python train.py --d_mlp=640 --positions="rope" --qk_norm=false --init_std_down=0.00311 --beta2=0.98 --lr_head=0.00326 --seq_len=512 --doc_mask=true --steps=7587 --dataset="wikipedia_en"
Each number is 50 + 12 x the weight over its row's rms, rounded and kept within 0 to 99. Layers, rows and columns count from 0. The size before them is the row's rms in percent of the matrix's.

# v: layer 2 attention value, 160x160, rms 0.0566, rows 67-116, columns 40-79
# o: layer 2 attention output (transposed), 160x160, rms 0.0577, rows 67-115, columns 40-79
# q: layer 2 attention query, 160x160, rms 0.0597, rows 96-127, columns 40-79
# k: layer 2 attention key, 160x160, rms 0.0563, rows 96-127, columns 40-79
v67 081:56 68 55 49 47 40 45 37 51 43 78 47 35 53 61 60 46 56 15 88 50 50 62 23 52 38 49 47 57 56 62 51 42 63 62 40 23 37 52 59
o67 082:55 50 39 44 47 59 33 49 61 60 40 45 67 60 62 38 34 39 43 64 58 62 52 62 49 51 52 47 60 51 59 38 46 38 60 42 55 47 63 51
v68 102:66 36 60 48 37 42 42 43 34 40 61 44 45 70 56 38 36 76 10 45 49 58 45 34 50 41 35 46 52 47 63 42 51 45 64 43 32 47 39 72
o68 109:47 48 34 50 61 65 49 63 41 67 35 46 58 50 52 34 42 40 49 54 64 41 53 41 52 62 54 49 43 47 36 32 50 43 52 41 63 57 44 44
v69 096:54 60 54 48 45 49 39 27 39 50 44 45 32 79 46 43 24 70 57 57 46 47 42 29 53 55 27 48 45 51 59 59 46 42 66 47 57 55 33 58
o69 097:55 42 55 55 40 54 30 40 54 62 43 48 60 47 48 30 35 38 31 53 58 58 45 62 48 55 52 55 52 59 26 44 55 40 72 37 49 30 57 50
v70 097:46 52 46 67 50 52 67 58 55 57 39 72 65 41 50 66 50 75 62 54 46 51 42 58 55 57 51 55 53 48 34 43 63 46 17 48 59 65 35 35
o70 103:41 56 64 35 58 41 53 48 37 39 50 33 54 50 76 50 58 60 60 48 49 54 57 44 31 41 64 42 43 46 69 48 45 53 56 73 39 46 42 53
v71 084:49 50 49 39 67 41 51 26 53 54 61 50 34 55 58 53 51 29 00 60 46 50 62 49 43 45 60 47 59 49 64 80 45 73 71 45 45 42 46 49
o71 089:57 36 32 68 41 43 44 39 62 64 59 42 54 49 43 43 34 39 49 74 60 54 57 64 46 49 31 43 48 53 53 34 56 39 61 51 68 50 70 43
v72 067:34 45 53 50 42 33 64 30 65 45 55 50 33 64 44 70 40 46 50 56 36 27 60 29 55 37 47 52 57 55 59 62 49 79 55 56 44 77 58 43
o72 074:61 44 58 47 55 59 46 38 61 54 58 63 68 58 47 29 41 30 39 57 54 61 55 61 37 45 49 50 47 51 50 38 46 49 60 40 49 39 60 48
v73 092:46 57 53 48 63 59 51 61 59 53 46 47 66 35 51 42 68 48 50 14 56 55 56 57 53 30 55 53 49 56 44 26 60 33 40 43 09 50 66 43
o73 093:39 60 57 49 45 35 74 64 39 41 59 52 36 40 49 63 53 72 49 33 45 48 55 40 44 42 57 51 46 45 50 52 45 63 42 55 65 53 34 62
v74 085:52 33 45 49 52 49 21 32 34 50 53 41 28 59 47 47 45 61 65 90 52 46 59 29 62 46 32 56 46 50 73 63 38 56 62 48 43 63 41 50
o74 090:61 53 54 56 60 52 39 41 56 42 29 48 72 51 46 25 54 45 29 41 59 55 37 43 49 53 52 64 70 48 22 32 57 35 59 44 46 42 66 58
v75 084:66 65 48 44 50 50 50 29 67 39 67 56 37 53 60 47 39 49 33 49 47 71 41 24 38 42 51 60 36 50 75 52 30 47 60 37 59 42 54 63
o75 086:57 57 41 65 65 55 28 48 28 65 55 40 72 62 57 62 43 49 33 68 63 50 49 48 61 54 51 59 54 48 60 57 51 45 36 37 45 45 67 37
v76 093:55 36 50 60 51 62 47 73 40 57 41 37 54 26 42 43 52 43 68 41 47 51 47 64 63 57 57 51 52 43 45 22 61 53 45 51 57 63 36 46
o76 099:56 47 55 60 56 45 59 47 41 40 45 55 29 34 49 55 69 64 65 36 49 51 68 54 54 46 47 39 45 54 48 64 55 61 38 68 45 59 35 43
v77 087:53 36 51 83 51 55 31 63 37 48 52 33 52 44 52 43 38 58 50 41 40 41 67 59 62 46 62 48 56 58 53 62 63 52 52 54 51 76 54 41
o77 086:53 61 51 40 59 35 61 47 50 41 50 39 38 29 42 57 71 62 62 60 52 49 47 39 49 50 63 55 39 41 45 64 44 48 52 55 48 36 41 49
v78 095:65 40 55 42 39 59 58 39 54 53 30 57 25 53 54 45 42 41 34 51 50 72 50 60 44 44 46 57 46 54 61 62 69 45 38 44 36 27 47 61
o78 096:53 41 50 44 40 42 59 51 29 60 58 71 61 35 67 47 28 74 62 39 57 45 69 26 44 52 39 45 53 34 57 29 57 44 50 71 68 87 36 38
v79 090:56 40 54 50 65 35 35 45 31 52 71 45 36 50 46 26 70 42 33 43 51 76 72 53 46 49 59 45 43 54 42 41 49 49 36 47 44 62 40 42
o79 089:55 68 48 76 60 38 41 50 33 35 58 28 34 36 42 57 55 62 54 53 49 45 42 48 55 50 59 60 55 48 51 58 54 62 50 46 46 34 62 71
v80 082:52 51 32 61 38 62 53 60 56 61 39 45 40 30 46 53 49 36 62 46 38 41 52 76 55 56 63 61 49 45 70 53 58 60 60 48 61 51 47 38
o80 080:37 63 46 46 65 47 66 36 30 45 47 52 42 48 54 51 57 62 70 50 47 61 57 55 59 50 47 46 52 48 62 52 48 49 59 78 48 49 35 39
v81 089:58 51 47 54 39 30 60 73 48 49 52 50 55 37 41 40 32 71 77 60 38 35 38 49 55 37 31 59 57 50 61 20 62 31 75 55 48 63 36 68
o81 089:59 44 58 46 67 68 27 34 34 51 30 65 48 47 54 46 48 37 46 44 61 61 60 63 57 63 59 34 34 62 43 60 44 48 53 43 41 41 36 42
v82 100:47 65 54 53 51 50 44 31 44 56 51 41 26 55 49 63 73 43 49 81 53 57 62 37 33 57 45 49 54 50 61 83 46 70 39 53 57 58 36 46
o82 100:65 46 58 51 45 50 26 33 64 39 59 48 58 53 42 16 40 49 49 66 48 51 37 60 57 43 35 59 49 68 48 34 53 48 71 48 51 40 74 56
v83 099:41 51 51 57 64 70 49 65 38 55 34 43 67 31 44 46 53 42 54 30 52 46 57 63 52 52 56 40 53 54 36 45 59 50 31 47 55 43 52 37
o83 102:48 52 54 45 44 38 74 57 49 35 58 39 32 32 51 61 59 59 55 32 34 48 67 49 49 35 50 55 52 52 46 53 51 50 55 65 52 51 34 60
v84 084:15 54 45 25 51 21 57 54 59 45 60 53 85 55 53 57 52 49 64 44 48 29 58 35 50 43 60 65 56 49 47 35 27 58 49 56 46 55 77 38
o84 084:48 56 53 50 59 60 54 50 55 61 49 30 58 85 43 72 58 32 31 57 54 55 46 61 35 49 58 48 51 46 68 69 40 51 36 27 38 32 71 57
v85 088:43 55 41 44 62 66 52 40 42 57 48 51 50 41 47 30 70 12 37 28 56 52 55 79 49 65 54 44 53 47 57 48 50 72 60 49 56 37 47 46
o85 085:40 48 33 53 37 46 80 47 63 51 58 57 34 44 29 48 71 59 74 51 38 35 41 57 54 40 37 55 44 70 38 52 56 45 28 62 60 73 30 46
v86 086:45 61 61 50 53 75 54 51 39 63 51 37 27 32 58 50 43 56 55 49 51 51 43 28 60 60 39 45 43 55 63 30 61 43 53 57 45 56 42 58
o86 094:39 49 63 52 50 65 55 59 67 24 49 42 45 48 42 14 60 55 72 61 55 59 71 44 46 34 41 64 58 54 32 45 52 48 80 54 58 48 45 46
v87 082:30 59 42 26 56 43 40 61 51 46 38 53 76 45 44 42 54 50 95 39 48 38 58 52 59 35 58 57 45 44 43 25 52 37 48 57 43 53 58 29
o87 083:54 63 62 49 47 46 63 58 49 39 55 49 38 51 31 69 60 46 45 30 40 47 43 42 25 45 46 45 58 51 54 68 38 33 29 42 52 42 51 76
v88 093:62 45 48 54 36 58 45 34 50 46 52 40 56 58 58 71 49 80 40 32 46 57 40 37 34 18 33 47 36 55 49 43 45 33 41 43 43 24 54 61
o88 099:52 52 43 19 48 56 44 59 32 75 47 58 62 60 53 76 28 68 42 73 46 40 52 22 57 65 59 74 49 35 58 47 43 45 41 49 65 61 37 48
v89 102:72 36 46 60 38 57 27 45 53 50 40 41 24 36 53 39 47 40 61 49 47 61 60 46 45 38 44 52 20 47 59 49 57 40 42 45 17 39 58 63
o89 098:61 59 44 52 49 48 33 55 33 48 49 64 60 33 60 59 51 77 34 45 54 59 51 45 59 59 71 54 57 30 53 45 64 39 57 48 51 60 47 32
v90 095:42 54 46 49 70 48 62 57 38 61 49 66 53 43 45 51 50 34 61 37 49 49 55 56 56 52 70 61 58 43 55 61 51 68 53 57 67 59 37 22
o90 095:54 62 54 69 63 33 55 42 43 41 63 46 35 44 44 64 78 62 63 58 41 49 47 62 41 37 37 35 46 54 70 60 39 61 48 70 47 44 61 51
v91 091:53 52 45 31 64 40 57 47 51 60 52 49 42 54 50 66 58 37 61 49 60 52 59 48 49 58 59 54 50 48 63 53 38 64 40 50 61 55 53 42
o91 092:53 57 51 65 57 60 44 39 56 48 74 45 63 78 32 47 42 60 43 67 47 47 37 58 49 45 32 57 37 51 57 41 36 55 45 35 33 34 61 64
v92 091:50 34 45 62 52 71 53 67 49 63 41 43 78 45 42 43 59 55 77 26 42 44 61 58 54 49 60 46 38 50 45 28 62 61 44 48 41 51 68 49
o92 089:56 52 65 34 42 58 56 44 38 50 41 63 29 39 63 73 75 65 50 38 35 42 45 48 58 43 54 47 47 47 38 55 51 62 37 56 51 66 28 45
v93 080:30 66 39 46 53 43 83 71 59 57 34 64 55 35 45 53 56 23 56 46 58 39 42 57 62 41 71 51 50 42 67 56 49 62 58 60 50 56 42 32
o93 087:44 46 59 65 54 42 65 34 50 34 50 50 49 62 46 60 68 57 72 42 43 62 50 48 29 44 36 25 49 55 66 54 44 65 31 71 56 55 44 48
v94 101:44 52 44 29 70 49 60 74 42 51 41 52 85 40 48 51 55 45 46 37 49 47 54 64 67 50 65 56 64 56 49 57 58 60 48 45 62 38 51 37
o94 105:57 46 59 40 45 45 64 46 38 56 49 33 37 51 58 60 67 45 54 39 32 38 60 52 39 36 30 37 47 53 49 54 31 57 34 54 55 55 50 59
v95 077:56 27 45 44 52 59 47 38 41 59 59 43 39 37 51 26 54 31 62 42 53 53 45 70 54 45 61 47 34 47 54 40 62 44 47 56 66 52 49 29
o95 076:45 63 35 62 52 55 50 48 41 56 49 56 31 31 48 75 68 63 68 48 44 55 56 47 66 58 56 54 58 41 53 60 44 45 28 67 52 50 42 50
q96 119:35 33 70 54 37 49 47 51 55 25 70 76 36 26 57 41 43 59 59 57 28 51 69 52 54 57 49 42 52 68 54 65 46 34 56 28 49 64 54 42
k96 134:34 45 86 39 50 39 55 49 60 32 47 65 53 38 69 64 48 48 57 42 47 31 66 41 34 63 66 31 49 75 49 55 38 58 52 22 52 38 42 40
q97 094:34 43 56 37 43 39 72 63 55 35 53 61 30 49 67 33 48 51 43 40 37 50 66 46 49 66 45 41 55 62 39 51 61 42 61 45 54 68 42 50
k97 140:34 43 93 45 43 33 56 49 54 34 41 56 48 48 74 73 52 50 57 47 41 36 58 45 29 59 62 32 52 64 56 59 38 56 52 22 47 35 43 47
q98 208:66 61 26 54 61 55 33 43 49 64 58 26 64 63 31 46 42 45 35 49 69 50 17 55 54 39 42 63 51 38 52 45 48 51 47 64 51 37 55 64
k98 044:54 40 36 49 63 60 43 49 47 56 52 50 64 45 29 33 50 66 51 56 60 49 66 32 68 51 52 76 41 49 42 37 48 33 49 62 52 58 47 44
q99 090:59 63 40 30 58 56 39 55 50 67 39 39 41 64 44 48 35 52 32 34 73 37 47 49 58 39 50 46 43 43 56 43 61 57 61 62 40 46 59 40
k99 206:31 43 88 46 32 39 59 50 61 39 43 59 50 42 78 66 49 59 58 50 43 37 64 44 25 58 64 35 56 71 51 56 47 55 56 27 53 47 43 46
q100 122:67 66 37 46 80 54 31 36 44 73 42 27 67 62 38 55 46 35 43 57 62 55 29 56 56 40 54 60 43 29 50 44 41 53 51 62 51 42 57 43
k100 091:39 37 57 46 23 62 51 34 60 46 43 71 49 37 64 38 54 55 51 42 22 46 59 57 48 52 57 19 46 74 45 52 50 38 51 37 54 58 43 43
q101 170:37 36 67 37 49 41 69 57 55 32 56 71 34 36 68 38 49 51 53 52 31 48 75 47 52 62 49 39 48 73 54 57 57 50 58 36 51 65 40 37
k101 057:34 41 82 50 36 28 58 45 43 34 47 58 43 46 77 72 61 51 57 41 50 43 52 39 31 50 56 30 51 58 52 56 30 51 64 32 49 44 39 50
q102 059:44 45 51 35 53 58 60 46 50 59 41 65 57 50 47 50 66 58 46 39 62 48 79 66 44 53 69 55 45 38 32 29 53 37 48 49 15 75 42 36
k102 215:34 46 84 47 45 40 64 50 60 32 36 65 56 40 77 71 58 50 50 39 39 39 61 49 31 67 53 32 51 65 55 57 39 57 42 28 38 40 51 48
q103 266:40 47 77 51 41 38 69 53 62 28 42 70 43 35 76 52 52 53 60 53 32 44 73 44 45 57 53 41 44 77 55 58 50 54 53 31 54 46 50 46
k103 052:60 49 31 55 67 61 43 58 52 65 49 46 50 48 20 51 57 49 52 40 50 63 39 51 56 43 48 69 49 38 49 55 59 48 40 66 45 42 63 59
q104 096:52 52 49 47 56 59 59 38 44 66 52 59 45 60 63 48 29 47 57 33 56 26 59 41 49 48 43 53 49 42 39 66 57 60 20 61 50 48 51 19
k104 101:59 35 61 31 47 62 45 50 57 51 40 72 57 41 58 62 48 60 58 49 53 59 53 79 53 37 33 68 39 68 46 49 39 47 46 43 49 50 37 37
q105 100:56 63 65 50 60 49 48 46 40 51 48 51 56 18 56 49 37 54 43 61 28 37 69 42 55 45 57 75 48 30 53 53 32 43 63 78 64 63 49 47
k105 107:49 40 45 46 52 66 54 46 44 40 27 63 52 60 59 48 53 35 42 59 58 55 51 42 43 47 49 14 49 51 36 54 59 42 37 25 62 59 59 48
q106 110:59 64 49 32 52 44 49 57 73 59 66 47 58 62 56 17 39 52 57 31 57 62 33 31 52 41 64 50 26 65 60 48 61 50 57 40 55 39 61 48
k106 115:54 50 54 52 76 52 57 44 55 65 47 58 82 59 67 64 16 31 34 57 28 47 48 49 43 71 44 63 36 35 42 45 45 52 55 63 62 57 51 58
q107 094:30 51 42 46 53 66 40 52 63 46 64 62 64 54 68 46 35 39 46 42 50 55 50 54 54 58 45 63 49 48 75 37 54 70 49 38 33 35 43 37
k107 099:65 61 40 53 56 56 51 47 43 67 58 57 40 69 40 55 52 51 67 68 66 48 31 52 45 69 41 52 20 30 43 29 46 60 52 65 74 52 60 53
q108 099:58 53 54 70 58 53 43 58 55 35 49 40 74 64 45 56 44 57 42 52 42 42 66 55 58 62 30 72 48 71 47 45 66 31 47 34 65 60 79 33
k108 107:74 72 36 40 61 43 59 33 50 56 15 48 49 50 59 48 69 49 54 20 67 51 39 52 56 35 47 52 50 41 42 44 44 52 24 70 42 36 59 31
q109 098:41 27 42 32 42 48 47 32 52 51 74 50 53 51 70 48 48 31 60 33 40 40 33 50 49 51 28 41 30 56 58 47 50 51 32 32 48 42 45 54
k109 100:60 59 50 57 46 38 36 42 62 50 59 54 54 38 51 35 56 47 51 53 73 47 49 38 32 54 46 62 53 38 71 33 41 50 63 62 47 63 49 40
q110 100:61 50 58 79 51 56 74 47 42 31 50 62 48 86 36 33 41 61 35 56 40 57 74 47 53 50 35 40 48 38 48 55 47 50 71 65 39 61 49 58
k110 107:45 44 40 41 39 34 55 60 43 59 56 45 48 57 66 55 66 48 53 58 41 41 42 31 75 41 41 21 54 61 39 54 39 52 27 42 51 40 58 41
q111 097:54 48 52 47 41 52 46 54 62 41 06 58 45 53 37 73 29 35 56 40 54 54 75 55 44 57 53 64 59 25 54 45 52 55 49 64 64 49 79 33
k111 102:47 66 44 56 54 76 85 47 48 34 30 55 48 51 39 40 75 42 61 46 43 57 59 51 44 57 65 63 39 55 49 63 58 46 59 43 51 52 63 54
q112 094:43 39 46 56 42 69 51 60 61 32 48 45 38 61 47 53 38 30 30 61 23 31 56 45 41 47 43 60 80 35 43 60 46 54 36 65 60 64 55 70
k112 105:51 50 35 60 22 46 51 38 47 48 47 49 39 63 32 42 37 54 58 46 55 48 51 48 45 43 46 74 31 46 42 51 60 49 54 62 57 55 51 44
q113 100:60 71 42 63 66 45 43 34 72 38 56 57 57 61 55 50 45 47 41 31 38 45 58 37 55 53 41 69 47 30 34 52 39 42 44 48 73 37 51 49
k113 104:60 66 58 56 55 47 55 39 37 76 61 54 66 32 69 73 48 45 49 34 53 45 52 26 46 58 38 39 52 69 57 49 53 53 45 54 34 46 51 39
q114 093:41 45 60 54 42 43 63 36 60 46 40 50 78 50 58 52 41 50 48 43 73 84 43 66 57 43 54 59 59 37 55 60 61 42 57 53 38 52 29 64
k114 101:51 44 54 53 44 52 60 45 50 46 52 80 43 36 59 65 64 44 60 44 42 48 46 74 30 60 71 27 29 44 51 61 26 67 66 34 63 61 67 49
q115 089:44 43 53 48 62 57 41 50 40 37 65 55 63 66 47 54 30 54 46 54 55 55 42 70 33 33 48 52 51 75 74 51 65 62 71 48 53 43 58 56
k115 091:35 36 51 46 39 51 43 33 74 40 34 51 49 77 35 37 65 62 65 51 51 41 47 54 47 39 57 52 54 24 27 54 55 53 52 56 54 69 45 67
q116 092:84 63 51 49 62 47 48 83 47 55 43 48 51 62 38 65 52 47 48 44 56 30 49 54 41 55 42 42 66 47 50 33 51 41 49 71 45 40 54 55
k116 093:45 37 53 44 40 54 59 58 68 38 54 33 42 52 48 56 53 39 31 44 35 27 51 47 44 20 46 55 67 52 19 74 66 23 65 57 55 40 54 50
q117 097:56 63 42 55 46 56 52 46 54 61 51 61 57 33 41 60 65 49 75 73 46 35 47 40 40 40 32 63 39 48 57 44 53 43 37 72 61 62 25 66
k117 105:71 37 37 46 41 45 31 51 31 44 50 47 45 57 17 45 48 59 51 55 48 48 51 56 70 35 28 68 53 46 43 45 52 70 43 64 34 32 68 38
q118 109:38 31 51 63 50 49 29 61 43 45 42 41 63 45 49 59 56 58 38 34 71 56 47 60 60 39 46 64 47 59 41 45 50 36 68 62 41 43 29 42
k118 111:40 49 59 45 43 43 53 42 57 44 45 61 44 41 54 43 58 61 51 64 49 35 28 66 55 52 62 39 60 51 52 46 42 53 51 41 40 61 70 40
q119 105:31 40 54 60 78 55 52 18 67 41 61 42 49 68 64 46 55 38 28 34 46 51 53 68 68 47 39 39 58 71 56 64 48 35 46 43 38 58 57 38
k119 110:66 49 47 40 35 55 33 51 60 57 49 46 44 59 24 38 40 69 61 45 60 63 67 31 53 36 64 42 14 50 54 24 52 46 47 61 48 78 62 63
q120 096:67 60 54 42 46 53 52 35 40 53 36 31 53 40 57 60 50 56 40 48 39 58 34 51 43 31 59 34 46 50 50 39 50 39 36 24 41 45 40 58
k120 099:42 48 13 42 44 55 36 54 37 55 55 58 32 37 43 42 45 49 47 57 59 66 47 57 58 59 68 70 27 48 43 57 51 50 47 51 39 77 51 52
q121 101:40 73 45 53 57 54 62 33 41 53 47 47 68 46 58 53 50 78 60 77 42 60 48 69 68 37 40 73 41 48 44 46 57 44 51 47 39 38 40 35
k121 103:61 50 29 32 38 65 34 52 46 48 39 54 45 65 41 48 38 24 44 44 59 53 40 53 60 37 47 57 48 55 19 53 56 59 29 62 58 67 50 52
q122 094:62 41 50 75 46 61 54 51 25 56 56 59 38 38 32 63 54 30 51 46 48 32 60 42 46 40 43 45 78 27 38 77 50 34 36 48 48 52 42 62
k122 096:42 39 52 51 44 44 31 50 51 51 54 57 43 63 32 51 42 79 53 62 45 56 52 54 56 37 40 69 51 58 55 52 60 44 47 52 47 33 52 52
q123 097:65 66 41 47 45 55 44 35 64 37 47 46 49 30 45 37 72 53 44 69 38 47 46 53 44 76 45 66 65 46 46 29 68 59 63 44 33 53 44 58
k123 102:39 67 36 56 55 63 66 35 45 50 40 46 41 65 50 35 49 48 53 41 65 46 72 25 69 63 43 48 25 55 46 52 57 40 41 83 52 67 53 53
q124 093:41 46 56 79 53 39 42 61 55 74 43 48 37 52 55 35 77 39 58 53 39 49 76 54 47 33 55 41 73 28 29 48 32 52 35 61 57 37 35 52
k124 097:51 59 63 35 78 61 69 54 57 47 49 52 52 39 27 42 33 46 44 47 39 34 49 35 63 67 57 61 55 61 64 40 75 37 48 84 53 36 49 40
q125 092:28 65 40 29 49 65 57 44 53 54 37 33 46 41 44 46 57 47 58 77 44 57 71 33 49 42 47 59 29 45 51 69 61 64 34 66 36 61 52 59
k125 100:51 56 38 71 50 37 33 49 33 38 55 69 49 54 61 31 70 58 60 30 56 52 59 62 35 73 52 65 49 59 54 47 69 60 55 53 42 31 47 41
q126 086:51 38 51 64 41 68 67 48 49 68 52 48 46 36 42 59 32 33 29 67 57 66 78 44 45 37 37 57 56 56 61 55 61 48 24 48 48 48 34 63
k126 089:55 59 39 72 32 52 43 51 50 33 35 50 45 37 55 45 62 74 66 42 38 44 40 41 48 45 51 34 64 43 29 48 35 68 60 52 61 57 50 42
q127 099:52 48 46 56 44 51 56 56 69 42 56 35 39 48 67 49 47 56 45 49 56 45 60 54 56 36 58 57 57 57 58 45 43 48 43 29 62 32 60 42
k127 105:53 50 35 53 63 45 43 52 67 72 45 48 69 46 31 40 21 31 51 43 70 38 47 57 45 54 59 58 66 58 54 45 59 37 47 72 43 48 32 65
v96 155:76 73 52 36 35 59 46 49 64 51 61 59 50 71 51 49 63 62 45 45 36 59 46 48 42 20 56 36 48 42 43 35 47 56 75 50 32 55 56 59
o96 146:70 41 52 58 51 34 50 43 38 52 50 30 57 38 67 36 58 58 47 49 27 60 61 43 53 43 25 44 61 42 61 20 68 56 62 50 31 25 43 41
v97 111:51 35 40 52 65 54 41 39 46 45 57 41 25 56 60 49 56 29 49 67 45 49 38 69 48 57 49 54 54 40 51 49 31 48 67 47 44 30 36 41
o97 106:55 57 52 56 53 61 26 50 29 54 71 42 44 72 68 55 48 45 38 51 43 57 25 62 30 52 45 59 40 58 53 45 50 58 72 42 52 38 42 53
v98 122:45 57 55 49 79 49 61 43 35 52 41 38 43 35 54 53 54 34 18 24 49 65 64 31 48 52 61 44 52 45 47 83 42 45 50 45 61 29 53 53
o98 114:45 76 60 54 60 69 18 31 48 61 52 57 63 54 68 40 51 54 47 48 78 66 23 43 60 48 48 28 29 44 59 41 45 46 52 36 33 38 45 46
v99 150:42 58 41 32 62 50 48 69 46 51 48 55 63 35 50 26 34 45 42 36 26 59 42 37 64 63 32 59 57 60 29 59 55 29 73 52 37 42 52 48
o99 129:52 54 37 40 54 59 67 49 80 40 47 46 46 47 36 30 40 69 39 70 52 32 48 53 60 73 58 63 30 79 49 48 54 57 55 63 43 36 65 68
v100 139:62 77 50 52 69 55 44 39 54 44 44 60 41 44 47 38 56 36 39 24 51 55 35 27 47 51 64 36 75 51 69 41 40 22 31 46 35 43 51 48
o100 132:48 77 54 32 48 49 52 38 53 40 61 55 54 59 50 51 47 60 52 46 53 63 43 36 65 58 52 44 39 44 49 33 43 31 48 62 23 53 49 44
v101 138:71 44 63 26 56 49 44 25 62 52 50 46 50 58 45 36 61 34 71 26 62 54 46 34 60 49 45 52 38 45 67 62 45 26 45 52 59 54 51 45
o101 133:49 65 38 24 55 52 60 53 43 39 52 70 60 63 60 59 27 63 54 62 48 54 79 37 69 64 56 54 32 59 63 53 42 40 45 64 28 60 67 46
v102 119:44 49 39 67 61 48 51 40 44 35 67 40 47 32 50 42 58 60 37 80 38 63 59 75 53 36 47 32 46 62 52 64 48 63 67 54 35 31 68 45
o102 115:75 57 60 51 59 45 39 44 43 47 65 39 42 61 60 20 49 58 37 26 58 43 26 43 53 52 36 58 27 63 64 62 64 72 62 39 57 40 67 54
v103 148:42 35 58 44 75 51 47 40 54 60 50 53 41 50 47 56 49 61 31 37 48 61 35 47 46 64 57 44 47 54 57 50 42 24 42 54 52 69 28 33
o103 147:35 56 47 54 46 65 31 51 45 40 53 27 61 18 57 66 23 45 56 69 58 86 56 55 50 51 65 68 44 45 28 48 43 36 39 49 37 63 46 43
v104 151:53 61 47 54 56 59 55 57 53 42 52 69 48 59 51 33 55 49 67 41 48 59 38 55 60 65 40 44 53 50 66 40 62 32 37 51 55 58 47 64
o104 150:48 57 48 34 50 48 84 61 65 39 47 53 40 47 41 50 37 51 60 60 67 44 54 54 48 57 60 52 47 45 35 49 50 47 67 64 42 72 65 66
v105 122:39 59 55 58 50 44 46 60 51 67 35 62 63 51 46 46 59 71 38 44 54 47 47 30 50 52 62 49 69 48 38 45 40 31 26 56 56 69 25 43
o105 119:32 56 50 48 40 54 48 52 54 59 39 52 57 10 41 75 35 34 67 64 54 73 53 49 56 43 72 46 39 38 23 50 45 46 44 62 53 68 39 47
v106 119:67 52 53 63 45 61 42 32 38 57 57 38 28 74 41 53 52 27 36 40 56 74 46 37 48 28 32 48 50 39 64 38 42 41 45 57 57 38 66 64
o106 102:53 50 65 37 50 39 46 54 44 23 68 44 46 69 56 67 46 56 55 53 46 57 59 58 59 38 48 44 57 67 53 32 33 55 56 38 20 54 61 45
v107 133:41 38 47 60 34 43 61 51 53 53 58 55 52 49 54 68 63 63 71 62 42 58 40 56 59 36 38 70 50 42 37 37 62 50 53 52 57 55 33 51
o107 125:40 26 38 50 42 46 49 72 58 45 66 38 41 32 47 62 54 43 61 63 34 50 69 72 51 50 53 52 54 56 37 53 57 40 53 41 57 62 63 49
v108 121:37 35 53 50 49 62 50 50 54 44 34 49 46 58 55 44 55 48 73 66 66 44 44 62 57 59 38 65 20 49 66 63 71 59 70 51 69 56 50 32
o108 112:61 44 34 45 58 71 63 55 27 39 36 49 40 75 46 39 57 40 48 55 67 46 67 56 49 59 36 47 63 59 53 69 55 48 54 59 66 32 43 59
v109 120:29 42 35 31 36 44 41 62 58 53 53 45 65 44 48 55 54 68 49 78 50 54 41 44 52 53 69 53 64 51 34 36 42 51 33 49 54 47 23 46
o109 112:38 39 34 46 37 35 55 64 63 48 43 47 48 16 34 67 48 49 67 70 17 51 58 61 40 50 72 48 45 58 22 41 39 42 42 35 61 64 52 34
v110 146:37 52 50 55 60 32 42 54 52 60 52 50 50 45 54 62 46 68 37 52 33 59 42 30 68 48 44 49 65 58 21 42 42 42 51 60 26 63 46 19
o110 146:49 63 46 39 43 47 30 61 77 52 64 47 53 23 61 58 34 59 54 58 25 52 47 45 52 43 44 72 45 67 41 39 46 70 40 40 46 51 80 42
v111 137:61 50 46 59 38 57 36 35 48 41 68 54 61 42 44 42 73 40 31 53 36 65 49 67 51 27 63 40 38 45 41 47 41 58 58 49 32 18 83 38
o111 128:64 44 45 28 54 37 56 40 33 48 75 48 47 36 65 29 46 54 46 18 40 46 39 45 67 37 49 42 16 60 69 33 56 69 61 43 51 62 53 53
v112 120:52 33 52 59 57 78 42 38 60 33 59 29 34 45 46 47 62 50 57 65 49 57 52 80 44 44 44 43 49 60 48 48 44 34 69 58 32 37 44 55
o112 115:73 36 54 56 41 51 54 55 29 42 64 33 47 62 62 55 41 55 36 44 32 47 42 47 44 52 40 66 37 72 68 35 56 60 59 59 46 47 67 58
v113 151:61 59 54 43 39 49 58 34 43 54 48 45 61 46 50 34 36 56 70 44 69 33 73 31 46 52 53 37 47 47 62 46 56 56 52 52 89 61 67 55
o113 168:63 55 43 61 61 39 47 50 39 66 21 54 48 54 53 27 35 35 57 61 61 32 76 31 55 53 46 55 52 52 68 56 56 52 55 50 74 58 60 49
v114 131:35 39 50 61 31 22 44 48 59 49 62 59 62 45 46 53 68 75 57 49 33 43 42 65 60 33 26 66 42 35 47 50 48 59 71 57 46 73 36 30
o114 122:52 38 46 53 36 52 41 73 64 48 54 49 37 26 48 47 35 46 54 61 43 46 69 61 53 57 54 68 45 47 41 55 60 68 47 48 46 51 85 42
v115 135:43 64 55 49 43 36 53 51 62 48 36 51 64 38 47 59 54 61 59 59 77 61 54 36 50 55 87 52 62 49 48 35 34 62 22 38 56 52 15 34
o115 123:45 57 46 56 37 36 40 45 45 74 44 59 66 32 38 68 57 51 60 63 35 52 61 35 44 47 63 39 41 33 45 33 30 35 31 38 57 60 65 27
v116 135:57 50 52 33 34 38 41 47 67 52 34 46 49 49 49 67 52 56 48 49 63 46 48 52 57 31 31 42 43 52 58 41 58 65 76 57 54 60 40 34